python train.py --num_hidden_layers=8 --hidden_size=128 --hidden_act="swiglu" --tie_word_embeddings=false --init_std_o=0.0442 --decay_shape="linear" --max_steps=6016 --dataset="wikipedia_en"
Each number is 128 + 24 x the weight over its row's rms, rounded and kept within 0 to 255. Layers, rows and columns count from 0. Numbers have three digits each. The size before them is the row's rms in percent of the matrix's.

# layer 3 MLP up, 704x128, rms 0.0777, rows 495-531, columns 0-127
111:130103127150118129143111134090100074129111181159141131143138109096158153127142139082092120132120152144102144142081090093127144144108101110166129117123205093144148109115116168149101128123107180109158129159123172149140117096135111148147138123184105124158128120123129133133173146120117134106141157125114150070134123124136148089137103120140108136092122132114078150106099145144124126153148
108:159126161132149185081095126133155150161114132164144113124057087132115134122135135139109134090101127124132160144132083143128151111111144125158149095100102111121083146125127121087115134170159118129127127123125094120127139150156079133121144107151143091085109105161085121112105161136187122142095114149149122126145111078150109122115109150132145158111108142114133158127142108154113101111085
105:118120152151116102138134151152163074133124149142145164092113131113127164124129059077100123109146131136110154129144144135114161152141141123118119095179139136105121129119130111124145129130133147103119133142113117148123107079116099179115123108121181121108084082084102157101102125101090094166175100103132134111101123125120155132075182158127144124090125143116127157114116111141102133117129
100:164141118129092134121126155143083113142114138114149118091097132136100137121111153117105161121127121179155164134094103162111116126131136151141157171084135126155160164111120110140113116117107131123061129112097154117122132124135118167139151147133118119131093138151178101124128139155140094131137152137105143119173096127137113138157145145142181127129098168112110105064107102083146063115133
097:091077100130139139142120135150146096166120149112120119062109127141120139159111081123124113147097126152103121144102155147117144166122115155138075100124116171106103124088157120151154091110144121125165137098132155078133131106146167130141131106113101137134145155118153111116123115087105139152109144149145165135128158141084134120069135070080134117114102157088102139133116148137142128152113
095:148105141124119104097105160120123153126139158130120137137113071122148133153157127134131100158125094072130120100121107121124129139111141128142138105149134140123130121136133179180177147170134164127136132152119129146174144116138118108138173104100121122185115108153129113110086100148152072145135103153140103126119102138127117146107134111150100052147146117125099168112112150094178159162148
090:117098169124130113160115088059120093126083100108111143136111112160117133101117152111125150120103129125146098180174105142152127107129114108179131132114142131150135094134136106112105139123145154141150125104119165119119130107126149099123147141160132117137128105146124121114174115075164089149106139114174104116196068109137140163162118105100135158094115114115129115124115105156147124151101
097:098164117101134116107119129140138099094097165145105141135165149167126160137153141100131144109135149131128163078154112114154135118094156108119091116077124168123127124115145157151134135118120099112129146137126133117153134114081124127101123103116165177145097125086103118098122112163151086170172113200109106150098111097152125100167117149174145125121144131126131114166134086131120139136132
105:120082103136114121140138127103142125126106095164108116117131147141142144097167160108126128165155123146132103074171104113153114117100152149181139141131125108096126111101140135109121135124157053136139135140126167129109142133085125106114146098092116168130141115145163116147097133115131099086083153161093176179118158144130114153106073137125141142135139139143124096115143117145122076127106
107:134140113118075104116091128157175057130138139129122114109164147122109142126125098108129153127149109087107103079139146137137137095080123109177097147116099170118127082128126128089162148116116106116120125161143109114134139161114117141127135165116137106094127171115104116151141149101174120103130123097141138137147088089126130132149088100099161118117145101098108141166130159116115095089139
104:151120128165168094116109110109126144167123084117121119127112108140144122151075169183105154079152077169145113130113150089183111110071119132142122102146110118133132152120104141143111158151165095126130124154097134114150122108139104118107104098106114132158124108158137133116112126146151122131093122144126114157122156148125132118078106118089094112107144116123131144136179112109179173128134
102:123140119086130156168075140117153107145132151109131150131148141108095188128133150096144137127135133129120102143110138109123137154136133123155133166112103146157121182140118060102160119095128106118149121140113119076119110133129069152146057175143126092100138142106124117140135106112137168076128123097132147138140164119113124125144117131120090147119143109154129111159119158162116115122182
102:103100097106159120099153146082153132129141148144109164139105164140143125147144144141153137067125158094094119113097128090089141094095119163150119092158132110122137093140130150119154132108142129118128125136123146149158143114102076096135147136117164148157148084128125144106131163075111158144141126166127113141168143163094139145103176125125110160158122159098102130081119118108151137150107
099:103135134134114123101111109169117110088146124154125102129103168153133138139118111119121155108135131150128141167115087167119156108122082110139114115109126127111118100134121118172089120156108099134087086156123132111102127148159125117119156158132107120183107118128099142121138132121114137112100175102164156112102143156147146147163199143134115121136183129180144097114150124150102083117074
105:145105122126153164084164108139118145169092138101141150168138148090156111140123141110177121142147089145161115156089161127114148115156160117105126163092131138124192146170175174123124153129116153116126120099105149106149148088142146162130137128127070097136089137101166121123131123116157088125119118118125161156150104160129128132155127119137142128123101140132137093126100097107098090123132
106:088130128146117138114069140091103128094107130112149126098106142108115121155124166117090078147144088134156140152173160150057119148139162123103102163155122141117108121140134126142101149140130101120102155132117087151136120128114099123113119094155141116126101110139160071149137140198088110136127128104114144124108177114133105121077159127118154133150142128108157113161127143151124112127156
107:117126081084148112125127154098122168115136131104105149138138122108131121109099137091145111096141141095070110097125118107129126108090094101145080151121123112064123145116157175119129141133124114155133116128178090096145108152128122118092126143110143134144136151174151118150142119162145112148136137111152148131136110204198105140101106124182113132158133131127127124134142131086138123118110
097:132146167115097124132166159175088133110069177119139135096093113091143127143144123151102101101108071134118135124170151133159127129149095123141107166153121155171139144070141124136123149138127094140118118126115110098139123119170125149121115124106098122099125159146148137125123127121075086151154173119143093097135088114128108173099113128154153116101118154139116118109122107130130107127081
097:163156095088110131088163157104128133177152115112128136178103140136141113125179134145130139122116116158131096061132124144095146120087137123140154117121105161113119133120118114158086147129116116101134134096130133096081145159110155161135127127111140147093120158141176104123063128153170147149111115152150108127132104167124153089130103118115129147115137110145112173139150160096165142137151
144:144135145103127137143111150131117092064095129152119109157123143116104128100112101100132123089105123115161110127158157111105125094137174112099114073124130099161097106122119139105124177150123145095119116111124145124101139089141099164124114097158159110115082127183091114120165152172126191147175126145113109142140102128108115126130150106126087106139124094135129118126101175137135129152132
089:109114176180082115135126088171128102155180140104077157128156127140157125155110118099135120134140117126133134090142146120145132129116095115089134109113145127126178103094155139134110111113109119122158116153144115110145135141109156158169145115113092140135165127117132137115179083133139150131147175177126130105116072086110165129115097084142145108112122140113154151124106116154159128095126
096:126087152125161078130146102133119127134160096127115124109142114135100122166119111161149163103143127116149125163107137120114140106143088127095125136089126123150141161128137148111163162136120145146138113128128117105148096130109103144180158131140058118124134129159136178149151151135083176093142128156090132143125143087137136147134146128142134178193126115137143124085153124169122161093171
094:130110145127112140154167151079086131102101144138142141164089149156131152136186113141111139118138152112117128144171117112108121103141121115115155132133168145101136142120152154107102173138095101152107110085124103090068138127117099155144157118131112090110085146124125151104102130118114111107110161137145132126150073105133101155128133123141106159144100152130079168154088123131168124089103
092:135171150189087124093122160106103119132133136133049119127113121107074084156109082154118126132119169159110109126150075133117125156105092110107120130155117137118082090135142136145140126135100119174154090110122088147117125128165136121109147136118119158134152107149110115088100141106135142144090122109072148100123132135118096137144108156097119140122149118114116121110099109097107134140128
101:174149148105123142180147124179128148154125117121134107149152164104119128111129121127136177179127099137165067111102163132168100113139146137098089116161135130139136100135071111113118087084136129128137116173102166118094142091135152147090145111107107104116122106147131138148123142107148128107125116140148186142145117120141127158096153158125083100140130119150113148106163128160138114138142
110:088106147115082094132148148129088131119140125171155137100116169139130127137146146111136133102103179128081113124141147123113122143115133102079174148109140128100130145119142110105150125130084127137110135113086128119109148135142129181130165146103164101062112142136180122129123113123115122124127169121120114086148148130106109160106157118097136074130093100132113103070155139104108135163150
097:117134132081133108126102173095133113142144113174161132164120177112121114145118162121144129100107126132141191164082133146130164138114099098161158127130119159150114122161136183159110114097115136141109128148137129134159121167139130140195126182151128114149136144114110105157136098089138138158153109127141162106140135130103153147135117122118085131124125084105140131153087098144121108121173
107:090141149144123118095115128138171169086138100143118128143148152157123083131098149162110121115105165169106114101115102136116137122095091126166106152102170168155157149101114179148105127168160141114119144148090158148103129169140098121133125109109155189142159130126090137106121124148171098164116105147130146134130107098118084137129113122118157120104156141092141117117103143113124134142090
105:112157145149125079124146144098108143075131098119121135103148115145138131086119164123114134138111158100116130087168142080131126081064105110142113091130125134134137166094126099178136147161072126114132140125123125140100090108130173144136141141147107113103128134126150123125108170094102125126127103149122105126112117125127120160132142062132108095151094155104131108127062113102130105123139
094:163167158077134130137092100094096131116109151109150153134158138116110127118135136128126129157145169151137083150146123143114107151080131098115127135093172103117138214121109106149117138155100123132125126119091114138100111133112089169114146141128148126109123079145155176133174134112119119116127135176141140119094116184121123141119146178128138123107119133133130139101114105133143160071127
103:153135126096112098109143155142123167137111072082145102144138140134147135097134089159135151113131109178106105136136097150113117146152130087147121142060129145131141129089139149096144111146119111126129118110117132133135124157137126219140132081100149130084121095108139115147147133165130128111150155110144123157120124115122134179097165095153123107140106150132087089103160155115103129110129
101:171137095097146109114127175089141135135091099136132130116153122123147100089130159153160147101112123125111169132149125153108144117143152123152119127112142130150111164139083171161117104111126115143139126136102138134167109172116156084075115114080121131158143114162164121103119141126124106152164130089123112152130146102158151152129110163164112138148168163109098101158134083112099165154109
102:118163164112127137154158135131144148172149122162147089153115094142105148117189130098115135097095164139156081161083061132143147144153116140114136147119113137095137102110091152145103128162159150134121144134126134107108081145152151120151110134127136121127099096142157143118108101148104149108118193129122108137153150192150152136128103154138094117093125148135094110141131141146119151138137
097:121135165160118158128119159122103117139125142061120137130119096111130147093156130118129129175073154057132112130140139161120106109139127160132153147148097110117116101101110164153091150134133118126159141118110171111154155086104151130124117136115154117088116123088191161124163142133161139116139169150125124140087094113126169163125148142162119123130135126125110126159078127115139123112097
102:069135125160101146104093145142130127122150153100126140118144151112097142095152144158148143135120134137159097130117127104125190157153124112142186139087113116079128143148145130120155119145114152118134100114137119113138103159137125121147191105143150136120089086101130161124157132146110135126127172084143142124127085152101088140148138138124132116112135122100114146095110098142096102081057
102:104129132150145117101145131143147142108149123130128190131141120108137086117098148115151086133138130086091114134146151144135142116120123094108099135105114152121115129123118133160103150115147163107102118118170146154178180101144129121079129151128130125160110148126137119113130087100158151119170167161125130183190100126144122141108175114129110105157135198114147152125108105099145114105095
100:149172117140135135131091126142124109137091115088102144106129171158126137172155174152113129149127107147127108127111154130141126165127110141120146156129097152097136132157160165145157142165120125119123119125149117126141091098080114136095129170137121101130124140100164081091098113149102145127173102135125124112214122123097144138124136084102113180125162116106106140123129108167135126165151
# layer 3 MLP down (transposed), 704x128, rms 0.103, rows 495-530, columns 0-127
103:128139126148131199131129113106145117161122138145082099132108187124128073136153096099142084094080093139141118132119109139145086146122140096111090103105142150131142101102155162079106101129150134172138108126124115130182171082129141139118157162137128139112157124134095129118108147133098112119149125126140110123136120139145141116130167160149125135149066136148140144107097131132166158113139
103:095119131128104114113134124106092128122090115109067147128129111131062159128142120125123116130105146173145158117136123128112093110124134118114163158101088125095150134124135095096138118087142092158120055164119120112143084161183119101125159144129113129109135107123109116111125117172113119120110149141159129124112087127112146138127120151114151109117131142150144148175119118048145093128103
103:160115186138138133082120128115104132151156126122067176145146146158117164135106123121145123096157145179081179140165120102123102104155133107115103109106120096141126113106126092153155141141074128175144092109147115147125151056141143121128134119129140112119098164135093164110135166109136140116114113127150106122144160131119110135120106141146144166118100118162139156139149107129132093123122
100:130112102122117146133111123090167114096150105081131177162134149139159129126080129120146117103131156125171136082163120124143111138105087125155109134159083122108124121152164154092131136138140150155142121123146123102136125165132176129115118151129144158128158083167137149125119136186095118142132087145168115131153123128124101107118116133144097157148150111119136164049145092132119167143137
096:143150116166112147106157123100116118133114127125088121159189106163164128124163166132157148137156126158167105115141151153150111077119143147145136130108184142141134123153134121109107141147107098170153126134134150124092114070112166101088126102124152131145157144143125134134105214152109114118098136142155119113124148129115125138157135119153092148136160120150163147135121134164110097153162
097:122156116116125104117122158125112070110141117133166093120150160153193148078072138152128099148120132138138119125157114144145130173114114141121139154179146125088171159150139102118171136143138117139095133143092146101149144094118149153155143135138106079107181133137117138117137124127127139124175158155134150174092149153103120144135126110109138141092137117089151117114146122170101147152121
099:143117130144124084131094126138136119144103143129121079134129144108124117107138116137142121144123161111089142065115069175125110118166101125113155102122143189135129095121129111151169085132140111122091109182106174112126133127136089174145154145068134136112142139141116124107144161102135104093117135160139121140122145149119120125160145113111139148117102106068103157156141156112163140140153
101:114166112165107146117152141136122113111123117175117137138141118146113136145132120104139129155118131138169110105115138158131169101143106155120116138168148130166079155115134091133141150124098127106163103152113085166128120145127104097107109154078099070137127122163096108117131083146111129127146159092096122132146119120144120117125132142144191063103114115085106099176139111104109134084118
102:130120102168098125147109099169076114140110124126138105163145110106155133155097145169107186140149141134142158133143144121102128096144153095161170097115132133170119144103095162105166108149144156086121132119139098140168150107112102127145114169138131116157141118131138097150187139130129133118165132122114124115153109131146129091091138116102144171100095140111112124151120111165151118174085
104:152084116139090108124151135084136115173122146089144119118125153141158108128169093152066119135143135146150102164138112113131143102130145139164131106124153110133096106136083104163130112147109126097108110131131097102117181182113097108098169165142141147162130140183108126102131138156107120106131140144147136092131137164118118116113120111080107112168138183116119161152140124149125144102120
105:085107135135124129187112134131130133144165141107132068092129134114118129077165143134152137147170135125155100162145164139097108089159070144152097138122151143111075145118158110167154136121095126149126130122132119122157137108129100103120139107105134112104117110118116149133095161136117154067126132118118118065124104132107133111200143105130131115088145102155131139102106122132126145108140
103:114142192164154137129110161106141119119105147090208127088114126127159126129115151118130100130129135110116144143132128095101117108117113111120115134146154152147195042117151130159120116118148120144114136115144119117160164164155173095107130137156108121142098113133093129140146117126116146131115128145174137160146128120155133139097135128137086100136106128147124148125126056122167137100124
102:125144101127118110127139131117109132122131130080121124106170128114099094157141070138133180116142104120138083149102135130122123053171128119107155128134088149130112111129151114122115073095133123133137075143132117135120159118138171115169127140115155144174174096105169142109113164142109143125135135123165109148150169138160150108164154124183150128118126157102120147104114118145117126106088
101:120112150184072116182105099185108115131153100098071104131115117109104145128092155120155122117108144134113159120099162108118137136123133135109119122101108120135096148141155155134149101139145116140108102137162144168157122151168107104127115122109102108097144145119105089125150115157168134105178110064135133123157121126148096092132130168132149078113132121104116143144132154132140141093125
103:145118130109138085119128118094092105128127097104157130141114098138177140149101166163143124091096133122122130150132096164099114137129086103126145145090135101117156108093104160128128141135134153100153155134188157160112132148093113096110130105129138143116143116123140152100127138153114135140170154127194091144118051132160132136156098136128162142164136103119110145169147156133147161120111
103:107147155139136118132123172157094128135141136146126135115151138171135157095099130111122123092071150131110139137090175151141116168105153134124143139138122132112112139107149148101152107080163123115144129136090100155136136097126162144136141177119090113118138142128184068126150094103127121157100133148104105062119101133152140086103131142123121151123121076134097131092106111137115120142079
106:138166131116124156080158124125153118121080116163157151161162102165131136124118104107117142099099100100126140156156124140131164175140130111105110128139119172157139107114125169169103153125149165093111132129120129156121127149116142142138128097175167131123051133111139097121120122115120145104143131128098136149138133139188120135153122122115090108135120101155121183193104129095112137143118
099:160087102154129133097122105155094072121155114113111136121092104089129145081134148116129137117131118112150110164149156163132161064123162113119101106101102112132139140118138152133134114169117144099191089142160161099131137147101104130116132161109131123108141104121092129143157125096148122126141129133145127077095103116106159090151133133114130158117168108151170102142097172134138143157139
097:086115155145165132163147134117151102104113106107106088129142086155105127132118114149153110114149137114144086114072114121159123117157135108130097138134161102107197155099120175138123147103110134123112133129138120152128131102091094178156135143147169110146115166144073168131085137138099098152129156119103114142088121136117094111129101149112128124153120077159116153096106120135119117135107
117:121153135149155148142084173124144162145080128143090134162143156112097170126127107111119145100150144126121102181125108113114160113144107128111118080069166097121153155140135145142154131127143138184118120128117146104152057100131141087125112095113122123155096113158138117125129110171115164173096139153136103102119137111119124109136123125163112152127142112148137123145150158172157108148107
092:101127111149172109128126166098117104151117128140109130112135152126108095113154142125142103115177137091126116113122098123134132100144140147101120115139124151153129144128108101168177113138092158113130080171105096096139094142105089163114132096124139122168124169128089133161099120111142133114167109093124131127127152070157092119109143178167173119156169089137162128143142144164129119137111
098:119118148091109125140122140158125150122147106138139156116166124134112147095157099140154135125146105122157121128072062116133144182158176143134102146122159150139127144146149132086128073110118176120091156155184092128143183142152095115167156177165135137136106151106137157116104151142108134129089143129141152136135128103153112120114155137152139162137129096120106141147129124147126112090113
100:108086143134164124125138111125129118156102118092097118099157106119084122135143107138123144145105090127105155121138087123152149144088144180119170079167135134124157120152159122104120049148161124121120130129156079105107123115141133142096191102140137151136140118111177108111098105135117133113163153139161133141127148082145119130134119103100149115133113136115135159163161142114112152086147
088:099123143106112124088122113124124085138113078165178132111166064132173139106150169114112103167150126110107150117135146120139119134136099136180083090127157088167094109118115098100133106115136115057109104107100137154158108116104144139111131174147136146153140131108126124152117141125141090115132123117140151134135115108113165123137082137130082129132128089138136155150104096126115138145110
104:105150178163145126171114167174118110088116115148154104125140144080130157146157101143151126174158144161148158092123106118127141091147174098091153149141160120173131107152123077145135123143119109166142136128147137133178138114157114104120142136129153099175171129138109146093131146144143129160141156134138093129135115139119119152152162131156092169108110129163127111155106120143126161114132
106:129157144135136139145101140111109104138134132106123153140154110128112129139128140124133116151099079127160129097121164145100120141162113068131137126127150080127159158127125130155128138081203122129120127103135156156111147122101121095139084038092129157168114112091104138142148125172136128139096119138143146160136108119119099104135123146137165131072118113146118135146088123103165139121092
096:126127143122146100138143104159080123123138156133106171133107148118132103132178139136101135102118132149138151155175123112114117155126141118153118091119118115076085148120133123102144110107114106125130153090133106139105203143147120090148139158158091149168170130106112162112079152117095155137126137129156133114146131143110055144159087123144136124126072121126164128093143125140113124106112
097:110102146133119153182078150122148186157076166107143118130159096110121170138161068147154115126146118143154126171121121143119114133115149126131119159099140116101121127131112156161131141150131130127161098111130112156140142145125162175192125125125176135141112117113134139147090120138117156098125164172113136125149106137110123128162134132157151142135172073098095103094129126106140120136131
105:095144129126116109105115141136162128166123140128114120106166147150107106135101103155136125134176124117154152061090137146120128140099125157162145146155128154122109113132155122149106144087173182116152147144103113143122126084161159119156095113132105119133105114108115136143113143143125133121155159126120113121163127133133108171166083091182128102162122147132067134080115122084113105144092
095:122134143104116122107095108149141100154103129122158136139121108169128149111112153097123127160145104141155119153137143116146101140158089089154143141107124093137177087106097144122147132114159155100115169111112093131119121148070113150158123155129130141137169108108128147124147162140154137119109086194127136140125114191120161116114149189089133121119188115147135140153142121116104152129093
106:170122173132092138122085130152123130133164086122099149137151172133113148132109115071151130154156091127152163133167132122137099108144084122125105150122113155137128118119123135125104172143089110166092099135156108162148084124112093176143091122087116139050105103151087132122146138104102132088121133132141127128135115126103120130091113148109114107126142136107133122126141143078146113102116
103:132144122115119130129119113118139118114128147141107140112146075129079164115142126140086106106102121157117091077121098149157088173096096103123118153103122098124153100143098125122104130087116147103133136157093119095144149115164102175146091122111100139132159132090156133110143140158084102168103168108076101128117102107118172125112148139117132154122146098132163154173129164117116133138149
099:096153093106124096149115148097151134116173122177077131135121143142095123118111111095106132157139187133119120123154137157178129105118136109069098088176090139145148151130152117147144079102131117137127119135148123085100132142124153129130147105092175110158111146120095120109115139091125123114109102123118101109156173096102137132107125150101154099101148147138093137138133150119156152130088
098:156157137097064158152120128108142142147144136113146156156156146153144123141130135133127164110085131115136071109133143110163137160080117089150101159145142150136095123113151135113154126150158120094133153117099142176122076104162120118127153128147140122103098127090120103108160093160140084146110115154113137105111154139144149094122123153099153142100132182071109158129117114104138132141121
104:102152137135149096105096150152156111140142118097084114142160087146106177108144094144138123126107120126161119113123093127149107104134175165134119140146104138095145128127105135141147157179118121170136078133163168099103119148158136126117143134105133164117124136095103150122109149062124099116160143155134120116115081160096122143097150090084127106108157153131119124146114105139112150126075
104:146129090105134107140159117133114115114159110079118114135194132160124147061127152102126123148129084146095108126112124109125147122163100176146158122155126152164154130116154117084114129078116151169101130146133133123154156086164119110123120131139111132153151125150134119162128125081179111147157118112169117116123175143098120134084166111119130124150149150105151148096148095143123108129121
# layer 3 MLP gate, 704x128, rms 0.0894, rows 496-531, columns 0-127
095:107083112131132067143130089126118113077124154129128137098144133166116151110140136096127130174115149107086131079145152095106089157136091164125115142181158124101143141151125127139128133083115147136091136145132149137137131092087115119085147163094127169153140078158129145135138115101101136113115103115108132082128153104108133106151138095148129121119117145135123165127123172111145106163162
106:161098132102135148163151144160122120173104136160134100147141142160126117082130143144111117111109103148131107134084158171101115126119136135097163155132125156110112158197124131133133087106111147158120093126053112119144084117142129111163078134111101101126143154094130107121122095135146125202115134114115157129143170177132113111102130143140148143117121110144127154153123141107111125122105
110:130087129136113106136111119149136121119115146104108124138113130138127136127133125162129161154105162103042106133129136121132116142124087102116148105121115147093130171106094136090127154172110082134116121160108103113176125136112155124140118097100141143134160172092141124096101132128127152125113073099128086122140152131156115128107143103136137173116134090161133150142123155146097202161156
098:150153123126115136128116133096137110053128174145107088183094117096113088071168128136077122155146130122154149136101101136110119092139093125099102089123134151142149107148128123134125094128143137146132137122098128113120108093101131128165167164140117141110152124108095117158086147113157141125152132106115163110142136140104090153106147145147090099117111112162156128092120144147155097159119
091:107158147081140097101149148126124153144173156109127118137112143139130134096139128128150124136160170123129068157187062121151116092088097126176160147111127156125162132131135130144110117163137117149116130117144124142133143156141147140130124133134164131135084115120158150114152098131139097150107171103136103153148165171121121103124161101138131109158115115148133129133114139064132166130072
097:100136161123137127113112159103110110110143126109092126074163089179104092138135135145130124124131105126142115111125123117117130108129106087126096097155149127107107105089121146146096152148113153152143118151127103118156124138158166168192132159129126115098132156110131103101080101080114101128124147136165123176137129144139098165147164127163109102159128132147130130145099174067101143109116
099:147117152104149103150133103099149133121180101141132133162178134161110136077151149105157104099139142103126134100124139109105125116085126125125117147130111171142123182126103137149121109076134172145132118144104139110100146091126113140168129155068128167126166085103115124142093117135174141131165113138129152153097138171143133129090079141144130108170141137163140162156118145131121130127131
105:134119104116118085127150106106151133133118145157142137105148153153125181126180156164151122130153134151094115071110123089137116146092134137120117127122085136116128131116124108116161104098134103150166137141138107138102134217154151140108118111097122120139136128119120182109073152134126132144107131112106198142114152116149096138108126111133132071153149089155146158142141152123121146144142
112:127123133076126092133135108137099116190087152114113121124117142064109136125143103153136131151126132115139129163125125090119141103107118133130127109153100143138123098150117154108170135128124110157139092130123092084125111109147119098151158138125165127123136084088099103092072135083143125138142103101112100116159157145078132104182122148152124130133139141122097146128128136100057104115155
110:135126189147115109126179117152128145124115125111123141117137137156106119135108195134121141133123131145155172125120158127119122111115161107107091127180154165156103149136103089127139116103093111130159121085070157146095131106102092174114146138156100160140120116118121133065134115141128083130138138095113155118126135118159105102104104127123168127117098184139155114143152140150151147137101
093:139125109137101114129119124163107161156152085153104151151141144177133096142129164137119138129111107168117138086134113146110080107085127116145132114104134148130136131135148155109098104102131140169117137127112127141160106099124144141120148154113159145107214145101149200113126173141165140139091155144158157119153134153121162127137093120188177133114147131119137152150111115121136119137122
102:118099124115107141119077070118138116159123161081097100115105135130075158166150143134123091164167092175121128129108127126090122174108129133136150096115122118142133078132142134140107091144121109126142113108119114123151131126127136115157103145177094127119128118107142112096142160092138135104120138107138155079144128136098101146173123175147098170122135092132112134133112179104123113111167
094:136124157150110148117127103181103129120163090148105136092162112135126123120178172140156115135158118111156103169118122119158087143088107125130139108094137090126128117174100128123125073137127101142115139149137159131177114141136093157177111137130122137132180101114118104108096155138159135137143109113118117127116129128128113082172090114057145149140092111104134140125123125122107174125146
106:080139155145139129097153132112123160113130160101103145110119121104126082168086127103105131130126105096142115117114109116123125108138117128067161088110107119108165118114106140137118102138163155154111108118151121134134101120127127118099165137125084141144158158135148129096126137100104083160152121111110158072090116152125130143141160108145119126087185089153149120096130176123171100168142
113:144148163140094106142140123146137083123157129167092100120114149158122122121192160134115165136115099122117139125120156129127128129117139111144093090108121111137129116084128127092146126122133164137110102152150140137128139133146136114166094203108162128170166163122119098136143132112193148123141109136106103092137123094103136129143152117122110159184153070153104185120131134131142135120132
101:119122155102140123094141112136133134165137129078136113155139139141110147138128123175123143070130131045144118124095159134145138096151116157159122146171152138115129143188102125107173136140129094140126090121119148180103145154164139115125100122106181149117127114119133114134137074142092112143111107130157115179143172131140094137124146139119132156157107125134106158178130132125131101132111
099:116133127138108080113147154163101190154108123151125149113104112133126108137117146151108150119160149082135133122109160113149129150136088133135160137147112133129198164132117153111121092128088118145099093131113161113122137120168101153141130188134135146121151143108104103135110142097114117144112130128135089106127124093139138115130073126115135137128103098157118069082124169076135106163098
099:144170113124111119091131145119114130161117127138096140104115166122125121153132151143155110131151133183142105135133150153088128150106130098148155083141059142104118143153150105128120085092107122125124137087143160089113143150109117140126121147125118122131132094131130137135137190121135179111125087124105111135119098157112106152168133086095125120088147109088101068125101167168151133151125
131:142116132126135106104131080113120145155176158111101137117105138128139123156134160161126104134147122137090127158090112128109113150131078119164156146127116166065144151162122132170135062110136128176140114146130107145160113154141171095169154139104130135144190104081134131123100112096122105148099108132146135088111132117128130135113084157148133131108128146111116101119161077117136141113125
086:166105156135127136123123110124159132161135108118124103156170111143110161086073142154159113120137125115098166111103116172159127113111155107118094142162143106168124104099098148116134123182175095133134092145125126184136144118125122112138133118161140095091119129103132149134083135104160125081128140135156142147105127111109117124122136143138141166089176108157145143151099120167071116132140
090:113126131133103121139165112110138161157123151123087119129128129137106133120154103105110061112154102152144136104152091127132117134051122121133149134151149110098138132131102089129082117112154130132112112136198110132113118150126135127136105161147081141185140159125174119116105086122133128129101143089114119108071158119100104120110131132152132112122109114140153152125075120141177132161157
098:082099150148137121136091106118107124067099121123077175095112114136120165140173113116144126129106128132201074126158107146127103103126107123135133107138126132132123137101133079134119081118135124141112144133111106120102135089133132145118145127117149150103155135108116117095107123065142130116182180154106117138125135126106121151150138126099145138131145136117122120130177103151173104185130
085:137142177145162152103106134097106101148109130117116132141114089104125101141120150091103098151124135109130117101146089128191101104127080115141110101167143100176121112105114153097088079091138112119127130104109105137117122124150164151110105135121162128126142143123136101140147152112152076130120148147126142124155060119127133118113068135132084125109136124106122116172126136131112082104094
096:150129162112107115152130121177138124153075158127101119084100141125126165127136165125098152117108161067122142136177123134128147127154140125108118127148145115145141089171104104118109105116154089133101099106135102119178104135133171124152083137112138164142125123126110125143154085134118094147091134127161121186145151140139121137141122088091110123116084125150158142195105119131136120143126
103:155128127072137112158127094120088114150133141129124132159118115127114130116192107122143122136181122124140121127134134089113061187130072158143160126155074129125081140105099110095136148141137108154150144111107068153127100163119097151144145137095145132137148096141181127103120167137131146094122134114110096155125126132119117116140123078142110129107151130132124130108086136105124129111123
099:121136132135085144125144134104103116154085159127078138089107145123118141181158144113170118113139104128121172129131164118167139102104073105102115113103134127128140104140118152103141136116166096162137101115128072136131127115128089129094189111122162124092108149133132150150099145131107139144139139096095128140161139108103122154152136134123125139189145096163099171096139123102118095110152
102:117131123131129101101102110123153123116138118154115103089152147176107078145084203097096130103113137156073129112105114164105129170131060069125111147105123139131152117124124152131120094147130137119088120124120135133145106151127109150114123153095114162141171104165156142119166130111143149158133098146096157106117144112123120132117108132115166119113130088104177135131137156121120137116159
112:110102133141094133104136122138100048159124137112117131121148137146133162138147122100088103146091119172113096118156088117125128138128138100107130150103168176083102108098102130069123129115115113134150126107155115124130122147111126108063142148121116109131137144081172093121128094097133090105140163070106144138083116142145153174129110097149119165146109121145134126121120129126128123133140
101:112137153093127122121135139139113187169117139147115142102182092124104138088110104110138153106144152137138131147119131144112075148102143131107130120153103140092161159099109124176145129102086150181135119165103153124172106098155122113119127148118131148111149149119136137109121140087081146150153123130116128131116162134059126118113139134164079157131141123119108103089100165136101157107104
097:119137136133159175159111099140154116184129108129104111127159150151121131142139113141133148134095148108124139105138140153085101145141102132123168194111116125104136089134151100113103142122123131118120117104138160078165145102102179147116122156110091155101140141111162147124141174108086102095127152081098114161169119147087154168162129130110140115148144102178120133124104135141128124142101
090:151119105129147136161155126172102111166136072141131125107189113145153139073098160130141137131098104129076139124104153170149146124094141098102149119165122141133151136121125130079118154137118116133125111120120159120152158142112212090124126113096137135128153103125157136124092159157160134192146122137168140092113153152143132096142120121120157138112117148128149107124115104107136114140128
095:151146113127104121079126127106135140132159115125086103069114120143093167113141161116151118140109108119169139115178137111077129120192098144143072141148175111114115121130091123115109148133126159126117094119133114149119154118134075141126154149142131142158160124168127136140140136084159090109146094101116119110140125094086169146132122152178132084117120139149114119158121127118124104149147
100:127110144107119107133156131118122150125115147130132133088135155140110070125174149117098109120087149136151179119089134128129126143118170116094118103144083117155125106179102148097122112099181121148122082166140116114135120115134132120154198087156164144173127117110132098102099143124168135132123079121139130143139129108134151083135165129131124151122129091102142171160158131104113135140137
098:120053120095153131157129096116132161143134112118113147143166178167145154157128156122195113113122135148160103129130151134164127118098100141125076157166117149096120165116127114155129124105150100154117112128127144101107117157126149111104100121091114121119142149131177088155104124108129094125163121151121122137116157186134145128111100139127133115153161127146139101151154157123147127183150
106:118123155101111077118160133101080092101109152089119105179170158111122093088153137114127126164101125157133100141182140125109090119138132158120129118123108144075101119117133092153123127127061126142158095092099111118153116149105141168140126123098155146134130125143125122124116124166102099094138117085101120102107122204142135131117131155133140116117120118125130124134140153153101152100122
102:171158156113158121096159140155102127132124154082115119119106113156146115118132154161121110136146120109140122129146112162110168094176152105118156136147101152106143128172094134084129102140148104136126109090170133094100103123108140093189112171149100128121108126148157083133122117162102127146136128132102083102131111130135177094157142103122120136164121099138119107173162108104113132155114